Part of a small language model's weights.
Size: width 160, MLP 256 GeGLU.
Each number is 200 + 40 x the weight over its row's rms, rounded and kept within 0 to 999. Layers, rows and columns count from 0. The size before them is the row's rms in percent of the matrix's.

# layer 8 MLP up, 256x160, rms 0.237, rows 149-163, columns 0-159
106,237,222,229,237,195,225,176,225,221,161,148,159,126,218,175,120,254,162,249,215,195,252,229,206,177,169,280,262,172,223,216,213,112,142,241,206,193,173,260,258,152,162,181,251,167,196,159,218,217,190,236,187,186,209,161,157,185,214,250,236,152,156,208,245,173,191,246,183,181,170,233,229,164,193,221,128,219,154,131,237,220,240,137,136,256,186,154,263,192,162,210,166,153,232,204,238,300,245,300,213,223,150,207,159,182,258,196,192,152,238,190,199,226,168,185,101,163,195,294,212,169,243,257,239,183,172,196,187,186,181,179,175,208,192,165,235,188,196,161,307,207,186,195,197,246,179,180,174,257,156,170,219,171,165,178,229,213,89,235,240
096,185,215,227,109,179,168,189,115,224,244,253,215,232,168,203,176,202,204,210,205,219,243,220,274,216,230,154,182,171,274,208,267,168,191,251,238,135,210,206,187,256,218,137,243,254,193,205,141,263,204,163,185,183,215,181,217,204,223,203,162,264,227,185,282,158,134,222,203,247,272,186,172,121,151,267,263,218,252,263,189,205,220,257,220,202,214,206,210,251,216,136,238,240,170,190,181,203,160,246,139,196,142,157,161,239,137,152,171,134,187,211,208,134,177,154,166,218,218,193,221,219,228,193,206,181,154,183,180,220,160,255,287,215,219,189,209,268,163,183,222,229,237,162,283,193,220,208,202,166,76,154,271,258,236,167,205,245,158,195,204
095,166,191,199,202,274,270,279,143,259,207,190,161,158,178,205,225,227,212,235,206,199,181,186,193,224,239,196,251,188,179,273,228,233,155,189,204,221,270,242,172,241,176,208,195,206,230,126,279,228,298,155,162,235,160,237,273,209,206,194,210,219,189,167,137,91,207,168,240,236,211,191,161,83,221,201,196,231,127,244,214,150,222,207,122,141,158,165,211,189,174,232,189,236,154,279,191,265,193,213,164,230,197,225,201,248,235,219,197,288,190,254,188,153,195,207,245,185,243,223,244,168,275,216,180,170,229,304,224,197,193,140,159,227,237,142,207,190,216,272,184,190,102,228,181,202,196,265,190,196,240,224,180,226,229,216,157,183,190,191,208
100,236,197,219,123,230,220,158,206,171,219,239,172,213,163,216,264,133,228,190,230,146,176,191,236,162,201,269,175,175,201,222,181,200,184,233,165,242,262,299,205,184,275,153,202,226,149,175,236,225,173,195,229,144,235,211,205,103,223,223,227,193,139,217,252,138,263,168,208,166,234,295,162,197,219,202,227,270,211,232,234,179,255,256,235,253,133,205,206,218,198,174,179,217,158,228,177,188,202,232,149,102,199,184,183,251,233,120,283,214,264,186,234,248,183,190,165,127,229,238,245,236,215,167,157,208,202,217,186,241,222,177,180,191,156,180,126,164,225,122,303,149,175,230,134,173,199,174,140,150,199,203,211,254,231,165,239,222,202,247,200
104,189,152,123,173,227,178,160,256,208,201,158,174,227,234,223,163,212,217,215,230,144,200,224,224,190,213,209,250,173,184,179,238,138,220,254,132,215,166,215,181,229,169,232,243,169,233,213,159,285,209,213,132,137,251,173,138,203,152,228,148,230,272,142,233,190,201,157,218,156,185,293,113,173,221,186,129,237,243,152,175,157,168,176,175,194,183,285,269,172,284,272,238,217,142,183,224,254,155,244,209,225,218,222,245,230,180,154,229,127,168,205,222,175,118,237,160,231,214,189,183,217,177,164,201,145,211,219,238,234,193,163,272,240,178,184,182,118,142,270,224,196,174,209,174,228,201,278,230,195,294,217,183,178,200,218,192,191,196,198,282
099,204,187,251,211,219,170,240,228,260,188,157,184,252,181,126,203,260,265,223,210,241,186,71,176,194,258,199,232,189,202,150,146,277,248,212,143,195,181,182,273,192,216,212,154,225,210,242,191,210,230,213,183,254,223,227,182,163,206,245,250,159,210,202,163,174,165,162,119,222,130,184,176,138,165,201,197,283,206,258,237,231,161,203,183,197,150,255,197,239,209,205,222,141,243,223,214,256,159,229,236,249,182,108,245,158,206,138,212,186,211,152,208,207,141,221,153,226,187,270,113,207,222,248,217,126,133,246,217,224,212,107,234,172,173,225,194,221,195,207,260,176,225,265,216,244,199,131,211,235,213,251,219,214,151,270,187,164,243,239,166
103,221,228,213,174,129,167,182,194,228,239,216,175,238,271,309,215,128,185,194,248,149,276,210,283,222,158,206,245,196,242,164,153,201,152,176,215,179,194,224,222,194,167,188,179,165,135,194,277,178,181,102,192,201,240,306,214,203,211,218,263,234,178,218,177,233,142,250,156,134,206,207,238,150,196,192,181,211,168,217,216,192,167,232,163,207,155,208,196,212,267,252,216,173,222,131,183,222,182,171,204,174,233,221,191,143,245,159,171,201,216,242,145,224,137,175,158,216,200,270,175,113,219,227,219,223,109,230,188,220,147,172,262,266,140,119,178,78,213,212,200,220,197,197,183,250,185,240,179,191,210,204,106,173,166,190,233,237,200,189,216
101,238,205,261,207,90,187,240,168,227,203,223,244,145,239,219,269,258,240,154,200,272,169,216,161,163,270,204,170,202,260,204,250,169,233,246,243,132,144,239,237,174,241,182,157,147,263,167,240,163,142,188,219,161,232,148,181,196,195,219,245,190,211,186,279,196,228,246,124,217,190,137,161,181,199,197,216,169,245,245,147,156,210,206,239,178,206,206,159,243,133,206,212,188,194,92,201,240,175,208,257,213,134,198,252,182,219,266,194,206,136,246,194,302,194,204,182,221,206,176,180,146,191,178,201,184,176,221,190,253,165,220,124,214,197,152,189,189,144,256,199,129,185,197,234,162,187,206,272,292,187,196,188,174,173,181,155,186,234,289,229
085,253,111,227,162,233,241,178,226,176,201,141,179,144,202,187,179,158,170,227,190,153,196,248,98,261,237,231,160,205,217,181,214,147,214,261,221,148,199,287,100,246,200,174,167,260,125,155,175,280,169,205,208,221,153,144,235,209,210,208,247,178,176,156,256,136,159,208,228,207,192,159,210,223,172,223,198,256,224,228,305,190,188,121,185,207,252,198,191,194,179,181,214,210,174,174,202,165,223,148,143,246,172,264,158,157,239,232,220,257,196,204,183,219,203,254,222,233,141,209,215,196,258,192,169,281,170,207,238,251,235,179,176,180,112,204,207,215,106,205,162,217,212,236,193,148,211,238,176,240,190,212,251,188,233,231,160,276,197,148,278
104,236,162,161,170,156,181,133,225,240,215,207,204,176,201,186,258,143,162,216,216,130,262,261,213,187,133,278,187,270,185,188,214,187,204,150,197,139,231,231,249,122,208,159,210,199,239,254,176,169,221,205,221,212,166,266,144,186,233,139,180,188,231,153,195,176,242,216,191,223,205,208,217,181,154,138,240,182,157,213,182,214,204,195,205,248,223,174,301,299,251,194,219,155,257,186,226,178,263,162,205,185,169,148,206,224,176,219,244,247,264,157,161,189,232,112,226,123,129,214,161,273,275,243,178,178,178,185,222,275,161,214,195,161,187,222,202,143,122,208,250,123,168,185,218,230,248,177,207,152,228,196,217,245,181,164,252,178,237,238,115
094,128,204,174,214,115,184,240,204,128,201,158,197,225,155,274,185,174,205,214,203,247,185,249,250,269,202,196,149,219,213,205,258,176,213,260,237,193,217,200,161,154,262,209,172,153,176,285,183,269,204,178,237,195,207,161,177,232,168,120,210,229,224,175,254,158,227,173,237,173,265,190,226,226,218,203,230,227,186,189,210,238,183,263,134,189,192,151,172,160,207,205,173,217,209,311,179,175,279,179,162,198,187,200,189,220,186,232,211,121,289,288,209,193,91,207,202,173,222,164,184,192,185,121,189,318,183,170,251,257,112,196,158,195,230,153,206,184,236,162,209,216,204,177,204,268,178,206,280,215,188,224,153,263,194,215,231,210,240,154,166
091,172,195,148,189,241,208,187,238,162,212,202,230,197,168,150,181,266,284,158,228,266,148,240,221,140,259,259,201,230,192,164,261,209,171,152,208,235,168,115,188,160,148,262,208,223,200,199,229,143,178,223,152,267,98,184,310,168,199,242,239,221,257,188,147,212,165,139,219,238,107,163,165,228,192,188,156,182,219,240,249,199,148,193,180,199,125,165,222,164,234,107,201,189,250,222,207,233,256,156,242,227,167,223,142,201,219,233,107,218,161,233,217,153,245,209,205,181,137,226,267,206,246,280,179,191,182,193,205,194,188,173,136,219,206,186,228,179,162,111,244,221,258,217,216,187,208,236,226,201,195,204,177,130,151,201,188,195,218,152,185
105,213,200,196,170,179,179,222,160,260,208,185,170,185,242,167,231,186,256,215,144,301,303,166,237,264,99,170,234,183,161,179,285,232,196,142,176,196,237,241,248,190,256,257,243,140,204,162,288,126,173,178,197,242,202,200,184,313,125,192,247,212,186,190,169,203,220,140,208,212,187,157,233,218,251,157,177,169,158,200,228,212,196,229,194,221,183,184,225,188,178,169,153,190,226,222,228,199,246,220,184,223,246,180,170,217,153,193,183,117,277,190,199,229,227,193,205,159,183,187,290,245,179,179,164,179,243,188,303,187,197,190,176,174,159,206,127,156,140,201,248,165,142,133,229,165,241,204,183,146,212,272,203,197,132,225,176,212,234,161,157
115,197,271,202,192,257,247,179,184,245,114,213,125,236,209,160,249,204,245,266,244,215,207,258,268,165,208,231,165,299,171,190,129,127,164,192,151,164,156,258,199,217,172,275,254,194,207,200,254,197,102,159,241,241,190,222,214,186,103,218,214,197,239,137,226,221,192,113,193,227,161,172,244,168,184,229,221,224,199,211,289,220,172,231,219,236,175,268,193,199,188,254,203,220,181,170,207,251,218,186,220,213,222,194,107,208,155,263,140,192,217,196,240,182,202,201,216,178,168,219,222,228,206,264,253,204,272,257,203,254,217,144,287,208,163,189,259,192,249,153,235,191,254,207,233,242,176,188,126,191,203,238,171,204,200,230,188,132,169,198,207
097,144,252,208,195,105,223,158,162,223,217,167,249,237,211,229,166,150,147,198,227,256,216,182,143,181,236,205,181,170,139,177,208,244,129,144,220,222,181,185,156,220,178,237,216,247,199,241,157,159,257,141,184,245,162,126,213,354,178,178,163,180,169,186,186,93,201,168,167,150,106,232,134,209,190,178,232,279,164,226,136,172,228,230,209,203,172,184,197,215,146,274,227,219,222,145,223,200,230,128,258,211,181,194,225,239,187,247,194,222,176,229,236,252,162,185,169,174,200,170,249,218,183,196,148,190,191,218,215,138,187,121,190,161,222,182,244,199,146,259,211,211,127,229,249,231,186,191,179,204,199,175,195,201,300,195,236,127,193,204,196
# layer 8 MLP down (transposed), 256x160, rms 0.22, rows 149-163, columns 0-159
110,140,120,231,282,194,179,216,215,261,240,150,267,214,257,165,204,191,190,165,198,182,174,246,203,222,197,167,213,148,237,193,234,188,252,236,191,227,210,293,177,227,166,219,257,147,220,141,220,230,166,224,235,242,146,211,225,186,215,161,152,277,222,269,159,169,130,226,155,159,164,180,187,126,178,216,151,172,156,193,180,126,155,202,188,240,168,211,220,218,232,222,177,263,272,176,223,229,179,210,208,225,197,164,270,303,209,108,268,154,124,169,199,245,162,116,160,275,247,246,182,223,164,209,224,192,209,203,228,170,183,250,221,181,122,160,211,204,220,227,256,141,203,185,148,254,207,200,235,161,190,114,186,175,233,168,186,229,185,224,203
097,191,182,189,166,216,198,179,197,192,269,97,213,259,117,244,196,178,258,211,153,195,219,219,150,325,166,182,238,149,198,155,132,178,202,207,196,198,191,218,183,221,178,158,185,163,176,143,169,234,208,171,172,224,189,139,290,158,180,173,189,180,145,180,208,143,217,164,191,221,224,261,209,214,200,167,244,198,181,262,213,209,242,233,180,195,245,146,169,272,192,233,255,151,260,232,183,183,227,249,124,201,223,209,177,189,196,111,170,188,228,225,245,167,206,289,188,235,263,227,177,284,250,232,237,111,190,220,183,253,127,215,173,249,177,163,207,235,220,239,146,231,276,208,185,278,300,199,206,206,206,199,165,176,211,239,241,268,202,222,219
107,241,173,222,224,188,155,205,186,184,210,260,183,203,182,310,275,159,253,117,198,161,226,162,299,145,208,99,182,206,163,212,192,165,155,226,232,210,218,179,131,239,179,175,175,217,188,274,157,163,151,195,201,173,187,240,230,236,224,183,261,230,153,140,211,202,268,241,224,213,246,197,163,199,258,164,164,219,239,158,230,144,232,154,227,224,187,245,179,194,183,175,169,260,142,163,192,227,240,245,147,237,243,136,156,200,182,213,293,139,163,216,207,196,179,211,255,148,277,165,250,152,83,189,229,210,189,174,198,189,206,236,220,235,198,257,175,128,161,181,200,214,145,237,209,203,280,168,247,189,187,223,164,192,178,193,192,244,208,245,131
095,198,152,212,149,267,121,194,205,230,298,289,180,135,190,210,222,144,240,207,132,181,187,187,168,213,171,215,132,132,171,203,186,208,242,237,252,228,199,199,276,151,256,221,265,217,168,208,204,174,228,238,237,223,219,168,241,259,217,185,219,207,115,219,168,173,203,214,177,119,206,231,165,175,227,195,259,256,155,255,231,243,239,208,214,206,158,261,195,143,158,259,208,207,219,171,223,238,198,242,202,209,160,150,136,191,238,290,270,208,205,203,210,261,159,239,161,229,249,224,163,168,254,198,140,140,186,135,203,208,159,138,256,176,246,199,156,177,260,197,223,201,244,214,196,112,209,197,148,157,201,212,174,271,187,206,193,241,237,203,289
100,202,159,197,189,262,191,186,164,158,251,183,254,211,248,179,241,139,192,251,196,183,230,205,222,128,179,251,174,201,149,205,229,192,239,184,234,205,222,184,136,244,137,207,194,211,101,270,191,163,187,137,149,229,167,208,229,202,227,230,201,154,209,210,231,184,187,141,208,210,146,188,157,220,189,275,163,222,213,189,185,194,210,187,168,226,151,218,182,214,264,87,198,199,205,150,218,227,168,171,253,170,128,198,266,159,220,131,261,132,220,272,249,213,191,162,216,183,206,245,173,178,232,203,227,271,124,187,222,255,230,199,197,257,253,156,164,171,199,282,239,184,204,229,200,92,247,132,187,234,221,277,115,194,270,280,222,209,175,201,158
100,286,219,185,151,213,263,198,217,183,191,234,182,162,181,168,226,212,152,176,164,138,208,159,184,118,246,146,247,195,191,153,182,197,196,237,214,205,186,109,233,215,228,136,185,285,192,147,177,201,178,212,149,140,231,112,242,222,159,228,271,155,191,166,206,255,216,137,217,276,290,233,138,214,194,159,191,193,209,145,284,190,229,273,187,191,225,255,235,167,175,159,202,248,197,224,214,254,211,220,273,175,184,222,213,284,141,219,191,267,195,272,239,122,215,205,238,176,196,237,163,203,197,262,217,240,213,149,150,240,182,238,175,306,194,229,152,203,224,181,177,144,158,213,166,162,209,217,231,144,197,176,187,212,210,158,268,232,195,196,160
098,208,222,198,253,242,211,232,180,180,193,237,185,258,124,232,220,208,210,193,168,254,203,199,151,200,185,146,204,213,164,212,264,161,213,208,148,309,157,228,227,206,243,265,194,282,227,261,215,234,256,179,138,250,194,241,208,196,265,184,213,286,228,210,223,196,272,214,202,182,158,208,187,191,164,165,228,223,192,276,211,180,214,187,227,268,129,262,224,141,227,170,201,157,178,192,209,232,214,212,273,118,203,278,257,94,179,221,273,252,208,250,209,141,237,207,253,236,204,274,188,196,232,181,122,237,212,195,165,290,176,167,158,251,162,246,190,238,199,230,223,138,230,210,176,125,233,187,189,205,151,204,206,220,289,231,200,196,187,210,234
103,212,242,207,194,134,260,135,188,200,171,209,252,240,196,229,156,179,203,154,249,254,232,186,184,133,241,276,214,217,231,185,139,211,205,141,168,241,175,190,156,241,208,196,94,186,144,275,230,100,203,194,189,212,214,163,208,154,179,142,170,182,176,104,187,255,193,191,263,162,206,170,244,220,202,216,201,226,262,164,180,181,182,201,179,154,217,216,289,225,209,174,167,160,112,174,143,216,161,176,208,266,203,223,179,195,222,212,213,170,187,173,222,254,190,224,299,234,214,177,208,170,176,215,141,180,199,231,176,243,146,219,168,158,276,187,145,219,233,201,204,221,135,242,166,176,199,260,96,229,197,220,151,239,196,114,200,135,183,255,122
097,185,186,193,203,299,222,189,194,134,244,191,213,145,194,209,207,217,124,206,183,233,128,196,122,289,188,241,164,230,199,222,205,198,172,155,209,207,160,160,258,211,146,179,218,207,187,219,220,186,197,209,198,187,201,193,241,194,231,213,226,162,248,155,227,206,165,195,134,209,184,165,109,207,182,226,198,267,175,235,205,151,170,175,248,170,241,141,202,250,276,300,203,170,285,194,213,180,230,203,216,202,214,274,249,251,258,158,181,205,183,272,248,236,134,236,142,142,220,216,192,254,143,255,200,227,246,234,197,172,181,227,227,238,107,180,252,148,222,192,173,229,362,211,272,163,153,172,156,258,177,206,218,217,201,178,204,192,184,181,198
108,238,149,169,207,165,123,202,206,208,239,159,215,206,172,169,220,195,171,263,227,223,211,253,162,206,277,261,190,117,190,271,223,203,150,230,148,129,222,165,239,174,208,175,215,168,215,158,230,163,83,206,153,282,245,230,189,195,110,258,237,130,200,141,148,158,250,256,162,155,154,195,259,180,163,185,220,200,159,223,159,238,202,241,139,231,186,218,142,194,211,187,210,219,227,215,209,130,212,211,203,235,231,186,172,142,247,229,233,178,180,163,226,180,166,181,274,132,181,288,122,219,238,242,201,260,189,194,255,256,190,165,215,221,217,233,207,223,243,202,183,188,158,228,144,211,244,194,244,237,224,234,208,236,184,319,190,218,210,168,254
093,169,247,155,236,160,233,181,197,151,193,221,193,221,183,137,158,253,211,171,242,181,107,228,205,147,135,207,171,177,230,140,142,232,162,168,127,190,185,199,229,205,251,204,226,143,231,173,185,218,193,213,201,271,182,196,249,195,175,290,224,174,205,156,268,194,195,193,182,212,195,215,198,182,216,201,233,184,156,258,244,203,284,229,251,180,200,214,249,171,234,223,277,207,162,274,167,188,269,201,156,170,245,252,127,166,236,196,192,322,132,213,150,220,151,189,233,206,216,208,226,184,264,220,218,232,295,210,169,216,187,206,163,137,211,189,177,178,193,253,201,257,257,195,255,123,165,273,116,191,175,150,169,231,185,275,242,280,223,218,197
094,258,170,170,155,202,196,280,210,176,267,231,197,204,243,162,219,264,239,200,236,159,134,165,209,220,231,167,220,166,207,175,178,238,187,185,227,238,248,141,162,186,155,152,164,202,191,199,207,195,172,204,138,190,258,214,148,142,166,326,210,229,203,168,236,159,116,161,154,306,198,152,193,169,181,168,171,232,204,200,148,285,229,194,186,219,226,233,210,215,210,167,116,240,217,150,210,192,190,224,210,174,226,232,224,168,195,250,180,206,178,206,197,211,224,164,243,153,235,192,153,128,188,203,222,178,238,230,282,203,207,156,126,267,234,207,229,122,142,252,223,212,113,170,255,225,162,156,218,206,212,215,180,259,181,222,343,209,161,158,180
094,208,213,216,188,257,198,166,138,190,244,217,242,226,217,230,221,244,220,117,207,214,172,200,176,163,137,208,233,228,196,202,233,218,162,209,179,151,233,184,193,160,224,190,184,191,170,162,118,293,218,187,244,221,161,181,151,184,166,260,227,168,177,193,158,175,166,240,259,202,144,158,298,202,221,215,249,218,143,174,170,134,132,173,205,163,197,271,192,262,205,210,167,219,188,279,192,280,272,132,115,281,271,217,195,239,169,221,238,178,249,208,170,238,222,148,126,241,155,225,185,216,147,149,208,155,231,217,221,160,213,259,246,245,216,172,166,145,139,175,188,196,204,114,199,307,259,188,164,188,198,199,242,227,192,162,205,242,170,201,137
110,168,245,205,210,203,191,130,126,249,190,256,193,269,195,194,195,177,162,240,211,202,217,195,283,71,211,156,163,210,158,197,192,193,215,232,219,217,188,265,211,208,212,264,192,186,165,246,200,57,144,197,193,184,215,198,210,214,226,139,226,196,129,216,179,163,219,217,209,182,214,188,200,278,190,194,194,228,215,241,223,218,271,214,173,196,216,182,179,158,197,61,138,224,198,188,241,192,209,246,166,246,208,225,192,145,145,168,238,182,263,156,221,126,185,168,182,232,216,199,213,243,273,190,220,259,274,253,166,178,275,213,194,177,163,212,275,225,183,221,211,249,132,181,274,208,163,226,214,179,227,205,226,159,167,294,128,205,225,223,237
097,256,249,218,174,189,221,301,216,212,221,182,215,187,137,172,195,198,155,240,190,158,239,138,173,237,232,256,234,223,236,141,172,210,195,241,216,205,179,156,176,195,188,260,205,179,174,131,156,219,118,223,172,158,158,181,194,172,229,132,164,209,160,250,223,151,183,248,182,141,177,177,230,186,224,210,185,141,122,266,201,287,211,201,103,283,277,166,156,148,231,256,197,181,204,158,151,177,162,224,140,160,202,196,192,135,276,209,181,202,177,169,238,261,170,160,171,275,238,187,179,272,209,132,207,137,278,234,186,249,219,143,207,204,233,253,187,206,162,226,170,188,144,151,143,190,230,172,195,151,187,215,185,255,225,279,178,209,174,236,197
# layer 8 MLP gate, 256x160, rms 0.225, rows 150-163, columns 0-159
100,213,241,222,239,221,212,179,285,144,151,272,186,195,202,223,200,253,214,239,181,138,162,175,208,244,144,185,187,279,183,170,177,194,191,186,146,160,254,201,219,212,172,242,187,150,259,319,213,231,243,183,212,224,228,189,149,206,228,167,142,197,148,124,236,240,254,174,184,212,203,241,125,178,228,203,207,259,209,261,187,91,183,169,253,210,164,241,186,215,158,152,126,144,254,179,148,242,174,197,219,251,226,233,173,182,197,174,239,154,195,290,209,223,103,231,189,167,235,185,193,230,187,210,228,199,198,252,239,220,256,177,143,172,182,198,191,192,120,140,171,165,180,147,147,184,198,193,234,247,216,191,239,154,105,224,182,134,179,203,274
104,156,206,208,204,185,240,177,167,209,214,230,209,203,248,169,174,147,222,229,134,126,227,189,233,166,152,235,156,179,262,172,199,141,259,197,135,165,62,139,141,190,230,236,121,235,232,271,170,138,152,248,206,130,192,193,119,158,158,197,244,182,208,170,220,222,224,141,223,151,170,247,227,214,199,187,194,258,220,218,229,176,173,296,221,259,230,210,163,191,218,258,130,175,216,175,241,165,169,151,289,210,263,224,159,152,137,204,196,182,230,215,179,243,210,223,233,230,191,160,188,219,185,171,146,265,215,198,136,214,177,143,218,161,167,193,219,181,189,185,220,154,203,216,180,221,172,127,237,176,210,194,180,186,223,204,261,307,284,200,208
095,203,196,226,192,95,169,254,236,238,139,90,175,208,231,171,162,234,243,254,189,228,214,152,176,219,203,197,227,218,212,170,214,243,199,205,167,190,156,173,193,240,177,204,232,159,228,184,213,205,198,184,150,229,170,256,150,213,152,177,191,164,290,121,218,281,153,194,169,266,148,103,196,201,209,157,247,206,212,175,191,167,157,171,162,176,219,181,78,248,230,229,130,108,186,210,184,185,231,259,262,246,214,273,225,191,143,251,161,198,208,193,197,149,196,229,261,230,205,188,200,270,242,187,277,204,208,190,171,203,148,186,241,185,173,202,223,155,154,256,117,241,208,197,294,268,153,201,179,236,219,204,248,185,215,181,222,216,148,222,212
114,214,155,169,235,227,212,202,225,230,192,151,213,202,230,205,186,115,185,142,156,198,143,214,170,184,156,181,190,139,240,166,241,160,198,209,122,154,168,184,186,168,139,243,239,151,244,175,157,192,227,210,317,209,172,134,238,178,136,151,235,203,218,160,243,278,212,198,229,244,132,227,189,183,209,198,244,198,227,185,162,222,128,243,174,191,178,174,233,224,188,256,189,161,169,219,108,192,356,202,207,200,218,219,234,215,168,260,187,202,179,151,172,178,220,221,173,194,127,220,206,175,279,288,223,146,210,262,259,188,234,118,161,227,204,209,158,224,203,252,224,177,281,147,213,207,167,226,200,177,215,223,276,204,255,255,187,156,225,201,229
102,187,217,184,195,222,219,204,161,155,198,200,224,175,124,242,196,185,257,164,160,107,222,195,170,134,176,156,155,206,218,172,252,269,189,202,187,163,179,196,163,205,260,176,234,267,184,148,177,219,132,157,255,198,182,186,252,215,251,153,205,189,98,149,221,228,238,180,176,209,295,147,203,310,237,161,194,157,228,130,222,190,266,180,178,211,200,248,193,240,175,248,135,234,183,142,188,120,274,199,223,196,299,189,197,204,233,216,195,253,187,222,246,155,246,171,156,189,151,200,228,166,187,131,214,190,198,165,135,184,242,222,222,211,188,110,208,213,180,218,234,229,236,174,101,185,203,256,290,230,241,141,201,204,191,198,158,250,182,195,221
100,197,219,146,184,223,245,123,202,221,190,247,203,223,191,139,176,189,150,198,177,232,177,125,170,187,205,164,240,204,180,231,223,144,180,170,133,254,184,264,241,172,156,159,146,125,99,186,228,251,211,240,241,195,181,195,255,177,133,192,203,183,179,257,158,206,256,165,215,302,198,216,201,228,206,227,173,260,221,186,200,258,187,178,156,254,138,207,205,202,143,213,174,178,138,225,242,99,285,172,315,128,243,178,202,246,248,229,196,160,176,189,251,180,262,137,213,252,210,208,206,151,193,211,147,196,219,191,178,152,259,170,164,204,206,228,153,214,229,213,171,183,214,164,195,224,238,221,88,246,197,199,235,185,217,190,268,190,278,165,196
104,204,223,194,200,248,163,208,225,171,157,167,197,203,193,205,228,150,334,304,220,198,175,262,216,189,165,191,259,209,154,176,134,148,204,125,209,158,247,224,187,224,251,209,242,185,187,218,209,187,208,122,185,124,200,194,137,174,301,135,183,256,158,222,242,251,279,224,178,167,203,136,179,161,193,254,221,191,129,164,164,212,174,252,197,238,203,149,237,117,161,194,221,243,251,236,245,172,180,224,185,271,225,217,202,177,189,228,251,218,178,234,116,198,207,186,142,194,222,181,221,225,168,277,200,233,179,175,165,143,197,237,281,188,212,206,203,166,235,203,150,285,200,182,217,222,213,163,208,253,150,189,137,163,246,144,177,269,180,164,188
092,121,195,256,194,173,203,133,196,160,218,184,143,282,248,196,223,181,216,144,237,234,252,148,184,154,100,177,153,278,164,229,134,107,202,185,193,242,216,191,276,224,218,198,225,199,298,246,213,200,220,191,197,166,172,236,232,168,207,276,208,219,219,248,215,85,117,290,215,197,273,191,242,213,189,187,219,108,181,222,206,139,250,221,219,186,195,224,215,267,181,211,261,190,140,140,126,260,159,184,192,220,205,221,210,226,150,168,192,198,257,252,210,184,213,166,199,200,174,224,150,184,221,156,182,212,198,185,204,224,209,176,219,179,205,186,169,125,226,159,168,227,250,166,223,260,167,187,116,217,167,204,206,144,167,153,209,247,166,221,190
106,200,187,237,251,191,177,231,190,233,183,229,194,131,165,236,229,241,197,197,140,255,234,182,155,244,121,225,264,173,195,162,162,161,279,246,238,206,255,157,172,216,147,214,209,237,77,257,199,257,158,243,192,192,217,194,185,264,172,181,226,141,215,172,183,211,225,259,200,220,186,206,208,226,174,165,169,173,213,225,172,200,168,174,166,157,261,216,231,154,243,244,165,138,246,209,202,206,233,195,211,237,178,222,192,204,248,232,225,180,175,224,263,129,185,213,172,159,170,195,137,223,190,158,128,160,231,206,145,212,185,160,142,186,182,210,262,217,247,155,109,274,241,169,228,250,123,240,118,310,219,194,201,216,143,129,217,123,243,243,231
095,178,194,228,169,240,233,228,167,153,106,189,199,204,157,231,214,283,161,217,176,168,180,198,146,162,207,210,112,314,99,226,255,206,221,254,158,131,141,232,192,214,197,234,204,236,221,93,197,169,151,208,210,199,101,256,245,163,174,195,200,200,187,265,213,193,89,272,227,264,210,184,191,148,219,174,179,187,257,180,194,152,175,152,169,256,180,146,248,201,177,186,158,270,236,198,249,195,221,239,211,223,216,219,263,171,195,207,204,214,247,213,249,169,233,208,138,166,141,192,183,229,224,254,193,241,246,141,178,255,240,152,163,249,162,156,196,202,228,260,204,218,194,249,233,229,247,165,245,204,209,163,197,172,136,183,223,199,224,233,206
089,188,153,137,237,180,191,210,210,278,222,221,117,132,221,198,165,293,219,195,207,249,174,148,253,194,197,164,178,107,204,280,224,178,189,250,204,167,213,196,210,191,210,260,243,191,167,201,192,199,214,280,131,205,188,249,197,147,266,216,224,208,191,177,166,227,168,291,254,178,198,182,234,161,247,139,183,180,158,236,247,272,167,177,191,240,185,247,173,198,196,215,138,87,253,193,225,192,218,175,196,173,164,178,271,230,280,167,200,143,201,200,236,208,136,200,210,260,260,163,227,233,107,142,198,185,212,172,181,256,174,224,219,223,157,226,269,208,183,145,201,157,199,239,254,137,277,227,226,257,202,131,203,173,204,198,236,140,186,195,220
105,131,216,103,161,197,254,189,204,133,266,207,191,213,164,293,182,241,233,186,149,212,197,131,161,218,213,213,140,180,154,204,197,179,171,132,216,177,202,155,254,261,159,146,255,188,269,243,167,206,280,172,239,177,237,176,170,208,219,199,152,215,171,220,163,223,230,241,223,192,206,161,213,246,222,135,229,270,225,195,232,254,239,157,185,145,175,215,208,217,224,213,175,280,181,240,243,210,245,179,250,192,193,145,116,196,156,161,246,150,229,169,211,224,200,67,219,214,199,182,189,288,120,205,172,176,198,231,274,163,205,212,193,189,254,169,232,123,166,198,193,256,175,191,194,203,203,243,191,145,148,177,230,238,190,172,125,251,154,189,253
107,228,194,220,162,154,173,162,172,241,152,156,200,253,215,182,111,189,162,263,162,185,252,250,195,208,143,193,241,227,234,238,180,202,200,215,171,259,192,147,206,260,116,257,136,289,201,155,156,281,206,259,187,182,148,147,137,189,189,252,246,201,195,153,176,123,261,138,213,260,198,195,177,200,153,221,202,182,255,193,153,296,135,175,182,193,215,177,204,237,247,174,189,149,198,296,191,176,189,179,203,139,223,265,177,193,250,186,164,147,246,163,229,205,206,173,176,277,183,208,260,236,160,210,210,218,250,166,210,145,184,208,220,205,170,219,199,184,268,203,251,173,269,235,198,208,156,217,192,217,173,165,299,164,116,203,182,248,180,247,213
096,157,258,179,265,208,203,145,250,184,174,233,235,229,172,207,126,246,221,219,201,171,235,192,165,194,222,244,144,213,195,187,222,238,180,219,177,237,199,199,167,262,170,243,265,229,162,224,168,155,253,200,149,261,112,214,190,235,173,215,186,244,184,144,224,207,204,222,229,195,97,167,136,254,227,219,187,289,217,238,123,183,259,160,269,198,196,128,217,215,166,228,246,248,248,148,234,157,127,154,236,222,152,192,205,217,204,171,195,161,176,132,179,199,116,194,142,186,248,159,179,189,184,209,269,204,266,161,178,166,183,121,187,143,258,222,231,181,86,199,198,218,170,139,190,211,231,194,165,261,154,230,199,265,211,185,216,117,175,178,211